python train.py --vocab_size=2048 --norm="layernorm" --norm_place="pre" --positions="rope" --rope_fraction=0.25 --bias="all" --tie_word_embeddings=false --init="orth" --beta2=0.98 --decay_shape="linear" --batch_tokens=16384
Each number is 128 + 32 x the weight over its row's rms, rounded and kept within 0 to 255. Layers, rows and columns count from 0. Numbers have three digits each. The size before them is the row's rms in percent of the matrix's.

# up: layer 4 MLP up, 384x96, rms 0.225, rows 174-302, columns 48-95
# down: layer 4 MLP down (transposed), 384x96, rms 0.217, rows 174-301, columns 48-95
up174 106:114155105106152156114154101183146181134123146109114114129192066064074143097118137079160156161101147158196149144102156116165141133084138126108149
down174 104:117072189115131101101068163133133084180127064186139106088108120136167183148157106145124149116142121134128114139119169075136099138138157072143149
up175 095:132125122129114095112196072146157134153088144096139145151178120140101150143130157109103125125100113142151176105050132149115106158140120163145186
down175 089:165098080139118114102079189129113152141144121155155148099102152044185132086114108147127142138136138135127146116114103142124181069102098106102143
up176 113:109085141131155117148183162097046132146069118200104132080165163077076106120065189146110151139143077150141150147062145084158120150147123179055138
down176 117:092149117135138096174112139079145107113098137255076119139115136121099082082116121191129111145145090119141080161117142142137172152125094148076087
up177 100:103072111131108198160170074128193154097149097036125105121127127109112135119135184144106149104114132089148125179115186176152092120164078119071161
down177 101:147134058126171132149169138111123130101162137140161077098088083098168159147109160226080082132152129131107180098089123102115149112094136120134120
up178 100:091154144157161119056200112152093152142131089125104152124105069121129110093135148110201116101125080185122156159080124128139108136150140126143121
down178 096:142175149155092037113077113128103169108173126182122147118100137176087140112145134098105125136099138078146041149145138108151164162143140132172123
up179 108:132203144166104139109107124132119133164064108114086117119088111102057140038181108129163147096161099131063121125091144138111169124142148172116155
down179 103:084101152142141133127172119098110117101127097120125150100118068157147129106091135056182142157143189165118158095099149074122110136087111069162074
up180 092:134129150134099180058147149168127146052087168130134216075139115132138190112092123095079102069183116157116121134109144176138088154157052136138188
down180 085:123148071086087129118170188122087139184123161144071154147148105160146090132098140125068197150159202140117104115143094090089169139094105097100077
up181 101:142202144128167131059152096152140064153099144097093133097167101100081128149108109084155122132113103141139134154103194125103116150144144090124098
down181 100:076127112133079070156132104091092158125080123134159180161134150133117153072117178116108196175127051135122168123089154124126119128095066159134133
up182 099:117150099172237104145126181075147148107136087104139152075153113147112094157083191113156120087142080141151180169114086190175080167088162140135091
down182 092:156118151105074164143113153174153128111084153150084150105096161157159191099156090125126133113162106118144095183097101048123161127112132117160119
up183 093:071178131133156077080151161163063112047137137146123203137148145100115105103095144135097099078110141147123154129143154166135140203102138113057141
down183 086:102098066129077101101100178071127119159117144147156125130106140145193126174140080158021151113128132179172092150194102142179148146117157136127147
up184 108:093126102104209112105122132107072144116162109084147203128200158113050110169165103035164114089083140148135136143105148166169107151140154182123096
down184 109:171130144130131133126132180179066148134082147093110163136103096195144100148156109120106098119178132125118102112091120136105083139136069098094069
up185 103:091056098125156135111158167119137067153112138089081127096124183146146111065151131123131097098110119181123178135140174164166146150130118120064155
down185 108:141065142158128140081111115172175148179151169118142082129152118109102115204127107178134149116082163109112075159048171151102119051127182085146146
up186 110:146198114151173134132185131140166129149066075084111087128161104074059123101121097131121130097156139118164134157140155103141096113138156099049195
down186 104:164152094098173108118174123128104130173127123164133095072157110106101084147126088179065172108183158173147064145152150142047195122116169102089155
up187 098:079151110160114183085087144064170167125066093125127128081145126072098131152097142130165103155107085138080133124126208143163099124138144104111111
down187 103:161118099179173106153142175145111179122099088154076134152105120089132110115105099143148129111132104162154192090129101162102109169122140192154127
up188 101:084105112178105150133089205108102186128151119169137126125120101145064168115120149098154117103143084166168172174103089168183176139139104187111137
down188 100:055135106167121128140119130090132164075125171173174132124115108147149135141178107120145112105110046094139140130112115040152107162135134104132178
up189 101:155137064153174153133128088103115077116091120088095147102133146131114059157101153142135138080179114127114132157129161104213150122069128122053180
down189 107:087118141112125112118074173133173122117149109132100136167089110159121094055134167136204149122128111152089104158136107152131187169142169130117181
up190 095:154119124111151115096124190175086094092113143174110144152146069108119101123090178097181108099116110211129214129122085080086158157175141148099100
down190 088:162118204190156129160149084158090100127123055119140080137145171112106129102151110095115084130148179138173121142130101164091083180097084147155139
up191 092:083194115092158119102171158147162080154150087091097154087120089085128084140168113106136091165143098161137119140122148093137136177151088156108100
down191 098:110091110086094209157106096107112147165124153117159099180106120126097146146126142113160191072168132084131096120123168157150195096145107079084183
up192 093:072126112115172106078137154170103110137131114149121136102148124139146094091145141053153086146184076153151127123107111125117084151149117115124095
down192 099:097140111083080114158122099114104087131202126068127145133122112153161136171189144114127147110085094166146099124115143064179124143106146123150137
up193 109:134175123167191095162211095156176188125121118043115097100183127118070096083114123101128115144120097141149086152159138185125141114115137172093165
down193 105:169101106081088140160085175149165136175112102163169104157115115069187147095093097141165102157152149088108176119113148156170177080111147115057170
up194 103:117166108129150150067150093172124102117135170125077112092152138110133126103074167135142116110147127171149117168124171144179084139088104114083178
down194 117:202140140174149137143140127157111128102164150149141027087136114117112075089177080166113129155098153083113146155118169137107141140128102160138123
up195 096:124096147152141150128179135172137088132066121152126169152115107102129142107119078107066087051160146091175146154081133126126113173146124108109160
down195 091:077099112104081151132125140107115140112142191124184141120086157104120145108113141111063127141168113128139165114137168097100132153130117135101163
up196 097:122134155175167156115133173162088142069133098138110130138131128097115142077127135143185120114109084115147097114166110172111122094065161128078078
down196 091:142114148115126123114106137126142150111147105136139136143122130100124149151139107202116137124120133176128105114217149132085131000095125144120131
up197 098:123097098105140153091109149106144104119122113096139176161156156086132128182085150124207122122128122204096170144121148167123166175087113180132158
down197 095:193155084198121048132151164154139129109093150129087125124091146112120112173145110158147092150064097138106119152163134207109130104140150099168124
up198 096:122112093098166119084112108112181156133133115117108140129176087103129153146063157120169139071141102151107124169124123118213075182121077141091157
down198 095:149184141112140131165137105138157170146176105101107116157119163100091097105113141091151069074141113156118179159072166106145063099100144153111133
up199 104:138194110121124103099178162133082093085131103126071173098155114121112049118096147126147113074084144133087173159129123184175120109072164164086195
down199 095:141128127135078169100082120111175182158156105139136156138126061095140166105131113066151138172086086157165140111174164104175075097151119126093105
up200 106:105103103183135164143128191141110074134122091153074122117124162125143139084145227114130113137133115140082171164125173133124156102133155113067139
down200 099:092146114153150146140125133125103093152123163147113150142089094144102084137038125128143143157083106093167081149091124098089167142124104156174158
up201 104:146148126159153085067149164120101076073129115119091149133139107119151106161102150145139065076233128207081127167153125204109097111106185157112175
down201 090:108120123094183153096136132145134168192071131120185101110144121140105169118130183116115107121086119148114100136172089110151151114163098063116129
up202 097:116068093121117145134173139149186133142099122069148203131141150114134124112139115138118122095144087175139141138106182195201080144138144090104141
down202 095:134082096100175158095143147134134102154086117091071158143114075114118125132148142118106154188124129134135148114124082178085114124094192217112148
up203 107:127093106171137138114150086146138159094099112075091111103190110113154134111080150153125119082097128110183126215131147202121150141087126151062092
down203 113:138117164184139090146112061184174140116099133084122107134119111140145098121117062192131126119166112116138192137123132128104124140103132071077090
up204 097:153149138124119140020160073091125111083145096127126123112141119124098079106094119134161122130117083113103121174152181112165045124105140125083087
down204 094:106191185125150081134113111098138096158099139137130140156113119112079145142109148187107151093120122086120117136127122081155176137160106067159110
up205 089:068141128146101126120154123156103171091143089172090145143141162111069089126148113120104134131123060108118157140157150142193190159121142071088190
down205 093:114154119118137131090083182143131144174174101107130169135129170158151139136122135150026133137169149161204092141157142135145105118128117120134174
up206 100:123139079153143112130116141152180097085130112100132130114164135126074108131116134118126090181118137165127129181114142152178079170124125141108098
down206 105:176107143154142082104109159078154106080134125115150104092097103078085148197084168129121099089160119124113164136092215130127146140203102087100129
up207 105:087103096143137119158103139134137075147137123129100152088138118170086088138177158114102102099086121098161142152143183141199147156108101132083171
down207 108:183139132145109115123156129103184132168083148144118098097163170136124090187170124102165121138057161101106141140158142175084139146116139124108089
up208 108:115073110132187098126139136073168079141143113139094114126132131135164141144138187101106139144116081162166146187075099217179098161125168128129184
down208 101:069125138150139154065097144175144086151126126125105108042166144145190079152183096143129122111140137150127109152131136093104113218094166126138112
up209 112:132154173165135097089106121134081152119134078154116130094160111109047094085139140112111095187156137160102189096120144140153128162131170137055105
down209 105:114161163085082057050143185128163128167109150089165090161183110133158181145116117108133163123137111147145163124051159131125155162103132105126127
up210 110:167140075132085151101153113144059145102110127131097177105138134120098084104123142122240159110103108180154155142125187155205118114080099088142149
down210 127:161150135171133117110107140091120136111165156190115160136123143163091139141133124222144148161103113116094032094143154131140094097120089108098124
up211 097:062114129168176147115104170155132077090153092126122148096134141156135093110178110065162088148133132079118112137119154107153165126111171184109107
down211 113:181128132111116123130139113092171118138110155163129170164087173146154126112169160116143136128131152131134151169130106100104168128106094061083100
up212 107:113149165138105120109165154136108156054109164147140154119207120121153090107120107123107143051111164182116162158150194175108112143066115154127158
down212 094:139155141169152133121115071138075062066134122117111190155196181160157127130197151154065153114140150114149132176121087111085117113109109167179102
up213 082:138153109170101096126148149154069122117142115107121169141115120130063145119096128124110180121139148055140097167152181193161113137072112129048144
down213 084:160125097078182092117110132118144092148106143190131086112155176174084133105079143101081152125076128122132138127115101098107158085174132159085135
up214 091:112103125151075163143118141105165103182092190196081178122077096122143131132110101143152106155151093199142133133088123143122065147131129120116144
down214 084:122109164168086136098098105117193148104135134134182198127123180070144106100162145116114153093133127098116120128098089102164123133108111100162137
up215 107:107059107170170117176098094115096088121090125125128139136098135079123165120106121091192069190125097143120130150123084140206096126094132127054136
down215 114:134125142150133108155159087205118087131126125139067124129125107119100159122171132156099136088110156138123117130146214090108085037159165056121121
up216 105:109122147122193095087153134140135114127114102063087166123143137106104118048106114130167146100158115173178102136136156114159054134146193168058108
down216 109:121123093080151082153177068133173158092105150166124115138123071166128091123127113188194084151173100164144120096081094159151071156149126104112115
up217 100:156172107134120180097157148074153079090115112095177095117118160071079112066063110143108094118122134064121191173090182172104115132115139150115138
down217 098:175195127169107150148116143121133114164156149090209130072101120087110099204149112106105193109117125100149179164103097143132154152108090126106149
up218 095:132161120117130094115108217108124079029124107096112156051167100172105126112109175116137138131151059129091065082119138169188174158150142087120136
down218 094:076092128086093120139100166143060121130087179102116136185109139173156087102195099153137196200132079160144126110161105146135143162152120165097153
up219 107:131204122109112142096171123130096126099142165110120166069197148077114138146059143111154099110130118163121118121132145146120161124095152111112145
down219 117:180154088082105163099140080112072089139131153188116154069080104151124103104103184195116129106084165164121068133175113122175123110132122090174086
up220 097:112147122141180101181199120142151144149088088120078110151153081070076102155143148101146095070089066112156093146145119157114158095086133179099124
down220 096:108150085141145128138091130075169162138189044119187088093154104138146112115139156168173102145150167141174102094203128110141152046144118118120164
up221 105:144119145114133144111122164152091085114047066137148197093105068103084150163059170120128172132170131147163065147090102092106144151127136116106114
down221 096:115096089102128166104118191139121113127165131133087075121216125102164135115140130091111121122151163084109113160141158103106186135110153123125107
up222 084:123122074154122131046135161101065106089129149151158146098157114108154127171106165125079095147185121092185120161126130158142050135119106112123131
down222 081:150133153122110151139162126133178091067109126115124145120154182098051152123138065170074159045079187095094163126140110114121177123101110156121146
up223 108:116133159166145140056159209129082137119091109135075091066181102146102142118128133133122121085110078130153136132119176099118138134129147107077154
down223 106:104135153152101069132137165136138149173119102155100167119097086131145052134159070141121132084164058082187090118110141168146124115129143091178102
up224 096:069130078151213160108146195091117156120171127162112151134169107145125069116142185106133066114132141146118178164104111151194088130172097189088123
down224 094:110145132129126052182197103116132101110110158166155087171140162137129132142046145186162105153079069153157134130138153133087137150141165115103121
up225 092:117082086169115111148168164085117121041120078154108163114071081130161179101104179136097111134127125146161113173105129135140085127107161127121103
down225 094:089151121119152158159088123162100118129133151135146165173095084060091109151179147211083145110131169105124118171109178161111154112075132089095123
up226 105:166128146141185121089134161090121100168133161102141135123143072079149141088188128122132078143140128158158155140120124113114117117119135183040110
down226 119:092103121114159150125132096106069106107130185140120118166148155108170149125148100135162153163219120161117094098166152173183143079114130069118106
up227 088:132123093175157148139126104144092129105085131072062143041103105082070138120128121124120130113124143092141169177146162176164082122124173080053140
down227 088:158092102086151114121098122150161152187121158135177133176104135161123137119107147099135171097159136090075115145128077121088142043131130161082095
up228 099:139128111127133098189089156138169143112099090132118113115224086119066136091082105135134108125184089155088168126112168124171175175121132116067142
down228 108:119165119135137098111130108102131138159188144107077069117189174153058114146122183097122128101118157175074126150130158206128174136138155108113149
up229 105:095094086164104078150131165101121095143155087137118134095154127138130139174133188153129115146047086115147166161100144169211070185091111162064127
down229 119:128104144081122143175105126182162172113133134190096086113135153138099147144134116121140174114045147073115091173153145123142124135105104130129113
up230 095:099099103130129152123202072103162173106180156139119116142123145135093138091117131099141099112128132084205153160125164126130109127074180153150182
down230 086:139145151096149055098096150128091119161138175098078092066117141045140108143088118176098158154120115135108125118165103184143102143147130113122099
up231 107:148113067176130180115089194131125100089051112155094125108107182081103150061123118130154127131176129161110135164138151142150183130144150129082140
down231 110:122152083138129133101128064129115125124085116163115063166135142135154129116111171134125129133113127100092158122074156061150088152122134131100127
up232 093:009132092186177089141087150112090142108197121133134121108163135138104144126104130069142117140148090140170136107143131148187091142116179153108145
down232 094:171150150108121096120179118099123163076177088159077140138165135101157149135108138128096149142138164148132134161110195117118121112118109076188126
up233 098:097094056139150130104131142108098135051136077107157119077128144132108079177038150152132163162129088082165081145091098144156141141121168157097128
down233 099:154129085115103109124171091109124134105146153157055157135132156165140121121136119248093141131096105121100113156155118170173152096099136114109192
up234 096:072067144085123128126170127121177121118129157000149131146136180136084101081121134121113106118162109122121110150107219136114170197165148141100128
down234 087:148114124073069153134103139123134136107126127108154175078150161079086101147136142141023095153160144108134123161090186129160111117132153138154131
up235 100:121148091192137206130133123193097092182124095071120186124112111046106141097074149141120151124178109127158129143089105131170110113151129087086173
down235 099:175134128103117186133133146132160058102161107113155087130131161235098104107119153173072092142128126170054084128117122119115177122146163153134128
up236 105:083150114111145179157140071189137166074110171040117123087139135094101173083120115094191121138131094154143151174086142147147147153108141125109135
down236 110:095113192124116138100157146141145126141125094084074165159160091154157178104067151122123084092116120092147094131168189098142133146197104056185077
up237 098:118166100105094140136142129142196166064131126126158191115151144111062082104113136105122107141118117130141149118149186177128149146092174155116068
down237 103:171140104101129122144118143066116144109142153140135110154129211110149117138099115159180106100079153122051080097227170118114141114136146141143129
up238 096:079153089134116174128164164093098177162116124145083163147126147138046147125096123126150125085070092099142122090119121142123124145115149116111149
down238 091:141065168144144090075108148144159095206157118149136114133108117120121149123162061094082118155149150158129141172164130212102087166142126139152135
up239 108:091185104114152132062161132094137171116108126099088155135143146111051112155055144096144137131078102125130135176077095114144150182126153122124148
down239 125:090098126139150169114144135125110183083154172121144148187170133133117185183083165193174146137100132178129061156121197142105133108141176073111085
up240 087:109159128141175162116168162089140098097146076114165167143129104042080158118151131131086115119171111108127138115173124114169115088147171135052147
down240 089:157152149118124114153097068136083087163128132164115107139137141113123106086151164174070179120108119092130099164150118127104121108105122131142154
up241 095:080037131153150124155108129087120158131088137137116200132102095115127179103064122103073081101202098117136114152122157149131085166129134132139107
down241 103:143157082153106130128139105153099184072113098061129159145140181121109092127118129063196156150109118170141092137166117139141104136087149166176172
up242 093:122128131131144111052143149138196174068123107133129111111171071092072128107090153126154089095082102152079147119151150122134132169154137112118095
down242 089:177187117130188041117129061152130134134125152086185121138126110114117127153152106124119174112145101147077141142166110142118150110103113165182150
up243 106:068111090099146175161116161102173117130106090119115152153102126114115167106189113123084125128073115122120177107085186120138090206166138137089089
down243 105:129182105171129144126104081116099183129101127104123183153126091151101116126138164146099108139144154136088127035059110129133128127149108118129131
up244 110:145173169172162154100123192129143072128101129085110125123195105110108147117133090144132103063139105166164179164101194146104162111098122123087130
down244 119:154113199101136133105106130186115140125093119167051159136110095133108144112085114129159124126139124122172062058108184124187095089095121154148113
up245 099:121085141192185121135133121200116095104098114105057104125119121114060166172080124133189108066131152185090192133113141191150147132110131113083147
down245 095:077095103136154157108097094061115094082160149093134124145081184136203128124132104127132117124098062127094136175097194112115151145151153151089146
up246 094:080134104184171100161182121177180132123156107142086114126194077131105111114152139129113091088145136130095146140156169109108150107097168096050093
down246 095:149082132085136158160104090100160106139102149150113113128115090134169117137131153119098178209169129173157119108131133071144125106117142140151136
up247 109:087125073167140145095063113118102104132146148134134105162153132133138132129092202104171087078161130142090229138088142146132179156077166107102156
down247 101:184103149054143128134100125118115135138096122111139162122137109070101057115173132097166145125108167075148153083091159172148106191172142124184087
up248 099:080104113129175123104150064137102125124171157127080137092126184130138087154113167068179113089099108143147133126114091191227096128109126129103160
down248 099:134166151118143128072146196064141154105097162090122132185171152117124185134115181047166092122158176121125155135096119141141121183153098178070122
up249 106:125085120146163186146179113116157115160111120042085124163160108095125087132109133143162113129129105184135142162123197109096134150120119178081136
down249 111:150126094095058091148147088160093187101218152108146123075121135139124130114083111074159137154098127157127134128157155136161105122079142118196108
up250 098:101078081200190176127129131068068131127109139157080147140125129113143150117110187134133101163128130132134150143110132152143071117159111167111141
down250 100:146146157109138173149084089157171131152076158201170126013107091103097147115130087167134177090164144148094118117135133116077143122074133166097121
up251 103:055082054127160161169148133131084098146106075142116117102125146163136149119114149124097144132131082114167146130062143206137095165118144148088185
down251 100:105147178160168128169158159145189115084142131098099110162152124130079124100100079150092093128088153183094100159161079087135121167103110148127119
up252 083:072121108220102133183111114147090138094114110190097171153090129109100122139117129148116116150111132123089169153150116171153124122175117150086159
down252 084:174150181070104159150130113145161114136130084114150100144154145156132130122128099155067134145131097161192095134167095066139108059079141079114109
up253 098:120101065153110141099166112127105127154150125134128161116090091119100113150077149158140149167124080159095213187091161205203115178119102087112141
down253 104:103157119161119179119123169097181125112154120188188106102113105195117155109146114191147137150146123166077121106142082111151152082159159133145134
up254 096:162068183175093107131205110145146134147089128142128166091110133115155129069140102112120086085128088076119148104074100160129099102131160111119168
down254 084:121131157142167123094039137146087105152126125143129108191130224140101133152114156092118147144140123172125144162164140166126154157164093136098102
up255 105:127098113128193177073170090150117156142168097129116168106161121128118139075128144112255116106127049195115147130119171105135140117149146090117100
down255 100:184143201177123159187123124115124138144119108163122129126088141082079106137151125135064110158144154077166143120088159148120111138149105133187149
up256 107:148152138159126093102159115137117093088175136107096171154188110139112064070133100122149123079156116181151117157160166133140107119141159229085168
down256 106:124129124070149145129112086152114181157165146170112143181118105082118129093132120134096091177093103158094173122095083126225155150157098094137093
up257 095:090136108159115140110159153189085145095124087144125104129161099072092131125071195113105106155193068160092109128101097122134140160170149164061099
down257 093:132155076085122161140120147167163160103150097142189104127164137150109112157155097141158166112120136135057121129139140106121151151075125183045127
up258 102:131141134103124183084127172195113084094142182076148110092164122121104071143074115137147113103150147135145125161106129115109081125123164130110098
down258 095:110194131120070157133122140159103161142137144074084102108101113225153113097130163103057172131135103103130097170135107127075140182140147098204125
up259 105:135105129185079089182171146105090089123141166124155139108101107107081110101148156126105121107159092106163148141076137136193064097164113131079196
down259 102:106150136106149111154113134086128140113130079144128158202181148149103084157162114150143175092183148124168125099062132180158069120075119122045076
up260 089:145106160178113129099130175151091087097169110100101097112140125136097084146129138134170120070098136166105151159129113187196098132157100128088107
down260 089:134119105139118162151083132138157152095172150120163160146101138129186172127105108097117049183034156076102140108143147118134081148185145161092151
up261 106:119134088182114159106110146156059140149049052147135124133125123106099100137115142128126076068135141103120141152125186132114114119136105146100111
down261 109:128131142069144099122084100126078126113115148134186115136145118167139165155181101132160132099122095148095110101154120090105153035111155141218162
up262 103:114141060117123140109113107103068152115134143148070069098121146134118102153144131142132093091146155123169109133133136169137088115146166124076072
down262 109:135155108130140100123091152106090160150141147094105082102129082133155194149133113065105202103083150139143108136105117167123079115161144168159115
up263 103:097158131148146073119121137134093092105119114117092125124203149154050083149147120129190105092175097158100157192123163114110149178145144134121139
down263 099:118148075130123160166171123116113068087097152109165155068142196125112095105047134138046140119106088070128133114108136117133151086167075114175142
up264 101:122076120155150097035111106160118098131097168124057116108151107146115130156117125123173124123135067210067162165107123137142083138138130157147139
down264 092:164152149105108130147127140103135146142151085160105094135148166129164113129120153112131131141052133121158064128145095138091131131148084109206100
up265 092:127143149095163099095150143138121108110113137154107162173079159132140083051128107122110143114182058138163126119112092081102171149137151138081165
down265 089:116165120196087121107141091143095144130121113182189167109127151138101148193126152150100129103122154132147159129142140172158134071086143127132133
up266 096:124147109196103129122137136131129105150110149127154136096143138094084115091070180104140150151114151109093189161120176118121124131147083184102175
down266 091:135184100135104113151154160152163133147155126105181122128168091136153117191171119168078046069123089193074143155086128145104135106128097195119149
up267 101:092137139123150160114173138113133116143116148088079145104172159084144119128174130075177100132085130117198150161087074128151166153159083138118204
down267 105:103120091122126133123090042153121170104146136111170125111084137111204103157125131131167178179105118122096167140106109165114169122091165121064146
up268 103:129089012135056149158112166111132081141166143102148119129171120109128098145162148138129109131122110124125124143115168076195175148112138166110128
down268 097:143165131116124115096104143062124179128118117066145175135139104163104166136131149145148148168069070115100067105164124108155094206149124174192144
up269 104:042105119183159104116088105116122162094151184095102111095191155123084080131091167097162050151109090127163127149122100148213118169131155116132138
down269 103:138119090134099142155157170184177092140142140168104105095168122106086099177074125078085134142162079122165108112177139124145136161127095128085101
up270 099:107140119146206076089165154121135148121117132117115121157139104117147104159121189093157082055098093177107142215150081174136116140154123135150146
down270 091:117051168092131137151104115077053153099159141132177177114122168079144136111096103149158104165160119103135144106132132091118124138088104169175095
up271 106:171063047200137199113133095122094105159056115153108129112078121116139104138115163114154130101075120145098178164153173143124129129110086160097168
down271 102:143126170137126110137122123173162135160163144105161106174135108152180127139183091121192104138172066158059113099134146108134155142103104158100134
up272 105:132137109121142078134154147123148078144131144148100159153120145124118072056139125090076120069151121109133171147101114151132102173088156218128106
down272 098:178092139158101119103165072141058120125082140070110119138110108115082168113125169136146109164085132182123098131131145146098096119161090112162131
up273 101:079128072164142133098169143117116186111150149152056137163138125139111076075092116146129098083166112136101200147092181112111110153132141150086124
down273 116:142145072106137112109094119146113145122131167158082125162154156093119131080133139166208153145171048158085170112122114130133132186147114139125113
up274 099:116138129164105139129192119105131117072152117052141107103157088094078104097071076129160126127157161112121100109150132145166131125182146202073137
down274 088:130115175155127131163097094149104162118130116137150126111119096093151194104072083140122151116154146071108104160120162124102125116110117147170113
up275 106:042080124137107138124174102141139161150164146157078147159134113142072126131139131108201066105117046191145115164129099146122135150103105141112088
down275 105:156068164159153102166123111133095101146124202143116162131124121107140160150087147065086216128084136099127128072133091159165185127081116114140166
up276 096:158123114156104186099143147086098150104091150131135158120120141097126071064138085155121054141161137153124177193107177169086099149150095179114115
down276 083:140175139124125188173150139139118089125142152140170126109084106106176156175123128131116151064180142110116126209122106107145179118124085141172171
up277 105:138133064168129101112113109122155123089115123097090153127159130095076115147095168133115112081102121127170119163151190152162073104134149162064160
down277 106:197132142081078162116115102140118166133105090115106133118155146141134120105143143141123097150076136155122110143214133133123148107162140134098114
up278 107:092165069142125141133104131143122155078131061118075157111125115078075122071069155133124116119146100168079109178126127097162171101150142110064128
down278 117:104053096093090139189160113184097083070102088208096071116096157114149113150103083123160114168185107160129089170131155148117133084137116091101110
up279 098:107143061141139170145112122158100159095084137125121147138188148097141093135080121120200103118166099209153122140141127078138093121101100133113078
down279 087:178072145120168149170131141100142118163147155137048090125115100125106130106188198100128153080110142085098109137135078138196142132159100082106136
up280 099:071132098132191116144121102153076110119069092126077136087077094157133161120113108118127106154169107146169168129076088157205144152085110113123180
down280 092:189106133166135171159105113113149105084076140101203132152154142126139194151083124126153092173107110125100114087111136085209093144154137173176148
up281 077:118139109141095100129105170085142156095138120149088114108121113142117123143125140117144148100200097111130150055122086125166135149096201129118075
down281 079:135120155109083167101091083133119136168148155101145148156128093100096105120138189071102107211106116156127118112120132114098178171179097124088156
up282 104:141147074108148165141145063127124141094150148042095087094146056098126129121119146105191143166145093177210135110117115131108109140111114115115117
down282 094:133093087121118186161097141096143104131095150134124144128074153114159093149194103062146105179176099114120112171130132106147132139109156104148154
up283 102:101138090169119108074123183210124143142158133146149102130194104151125120130101169115097137096090098180177136157105194148188126123140093160086103
down283 102:141172184177156120177129122174127150111124111222047079152107092132121159080168112152089130114169166157120112171099170170063112118144104159102129
up284 098:091165089141151171096125107132090123132093105113040125150115112155078144091136149135166128160111097134153133116136157107092161127159209109055099
down284 098:098158093125086079148123148111205097142139164120134127165116171095144173082110115127074102209135097139159106116133158117055165125092087094139143
up285 092:109109119129127130128128180136102132149144089135124196160175076116088160064115102150130124115174094196121114156123106117102167163173165184080164
down285 086:105182139117107095124162120139146187096113117133104102107093123124151103189099172107200116093164177126091145104160116099127136121066124139071137
up286 106:142139076118117114106191084117114118051127134107087140078239166118100114095075154122130129054119110121150147171147135191135153116115134138113165
down286 127:150130140109099140081082135122107083100198115131124166082158154086082098153111146151180151070106126134142121144199124146148097093114140145034164
up287 109:068111063161144106140113095135138187068124129129085183120162142176122108048123171112136092092095102109107198112121130155157123170048151151090119
down287 115:144121138130077111152078115164130150154125151145082104169139116126199125176136134139086144140132099142089078153179152047156097095128152072112150
up288 089:122193155145139142135117102145118178132070094091085218128142128093072141060086105116114125156096117189177129084135137123094096146087184128102127
down288 086:161076115065121080088141130103164115136154139194148134127084121073117134121088145122151150087088148155097134177150112123164091116135187126116113
up289 090:141181123151098178085097128091143107119139143119132118146098077139144157081073165092163084124141141172201122178153078094145112096122109183165133
down289 082:209173139122176113127156087172087168138146140150172154134135160121121140094093111162138176062104155108138158151087135144067075112113133164172096
up290 105:090061032112142130132146111151123101106112082115120174080126142125109105127105136088111122129106091122125180119140222164180126200138152148108176
down290 108:098090117087088128169173133128119160117188187158144106091140124168170125101118093060097123147146126161062110099097091138130151160135096144044208
up291 095:125084148110128146101121062106135160067158149037130117097125115077128129101110162102182113118152091134155120107166108088145132138130208168038111
down291 095:149137154108131120128055154126129111050108195106114161144141171224141145068115129045171179077198122088123112115132127138164105118144103133102119
up292 087:114117141154138105159095195117113118104107160141147175119162125094127155073134134137084122119154138089181201125115121177169146131110139149052198
down292 088:179141149124132089170148145091130100124173138146107112137105127112162106156102106189000119109115162131148115128127152104135103134188148122094172
up293 101:133115123203152128106137129143123116057140151158061173121099091106105183061113121143196118117145103201132123164129113095149093134155076160076091
down293 115:140113088118092183105148172087163104158138111139146124152087090118144104125121090135151124157153064135096103096082128142166127089155139110096210
up294 090:092107082109152186101139164132155083127158178112094149165149128142143118065108149114146105108082123110129160119109171127084140169182162161096071
down294 095:088134111125121154114092167130188075138163089077134084129173167086119127149132151117089118154143132089109083165147165073105101128112162120064175
up295 103:172139127152113100086149099132090179115103139173118125052188123098065081084109173113167149100102053210141144179151127169192082128130126110118101
down295 108:138100153115059126126095127131166135053158154168120128187128103107129104144172127168202124152125124175111109139191152159171115064130103104093081
up296 101:134081120132134144060104116117108139121072157100139101064162135094077081102136183114122090138175149112102171139075170162125101134142193110134207
down296 092:140161088141142135151135132135135140157150129012140111138110180180168094112157101191056184116149137163146112174084105115158108129130133094176159
up297 100:067087054134141186117121121168131165090139161107101156100111163134162112141097169101139116160137088143152153117111145141181114137127143100120101
down297 113:125166153096104114057146145115115156077218137092066100117133158086106203152097121187115128126125152145145093147179116080125061109167093126144099
up298 101:093109120120112164151104113190119142133113102067115118003122070143089087162126102114193114124135072137098146170120109105180137157170123165136117
down298 087:131140136131160135178131054122169122145121128141138162155102135139098101089133176207111139127111125127180114095089112136166119162155112109129127
up299 109:069080077142083195090143102163143110127066168126114100153117138126147138159138160125131091112119103141140113160127187108156135120121109133106123
down299 110:102144098119146180105155076199112104131166153154098111098085110118183200156171115121103137096130128111115126108060171166118131084158153100104049
up300 093:099144110146094161093123157180153149157066108141111207208173160157112115143144096109131072117102113192106181106082173138099126133093112185137068
down300 084:079142119084186156177116116140171151083120138125096116122107144149095097074145156143104165132163123085112075161111099122119093083135128061150149
up301 095:085147091114195105135186153159079154063151170124110118076178078136130125074158148100143127103117112136144134188152109143195089095139139134119097
down301 095:125087128084144110143148112095150163073221085163113061152175141162179178147110151154124108140088140104113159155128181114191154159110105081117153
up302 088:106125079124106132127060125079149149122085127106099146114080143121096105194098167131116089131141111105110135098076170116171168192162135134129170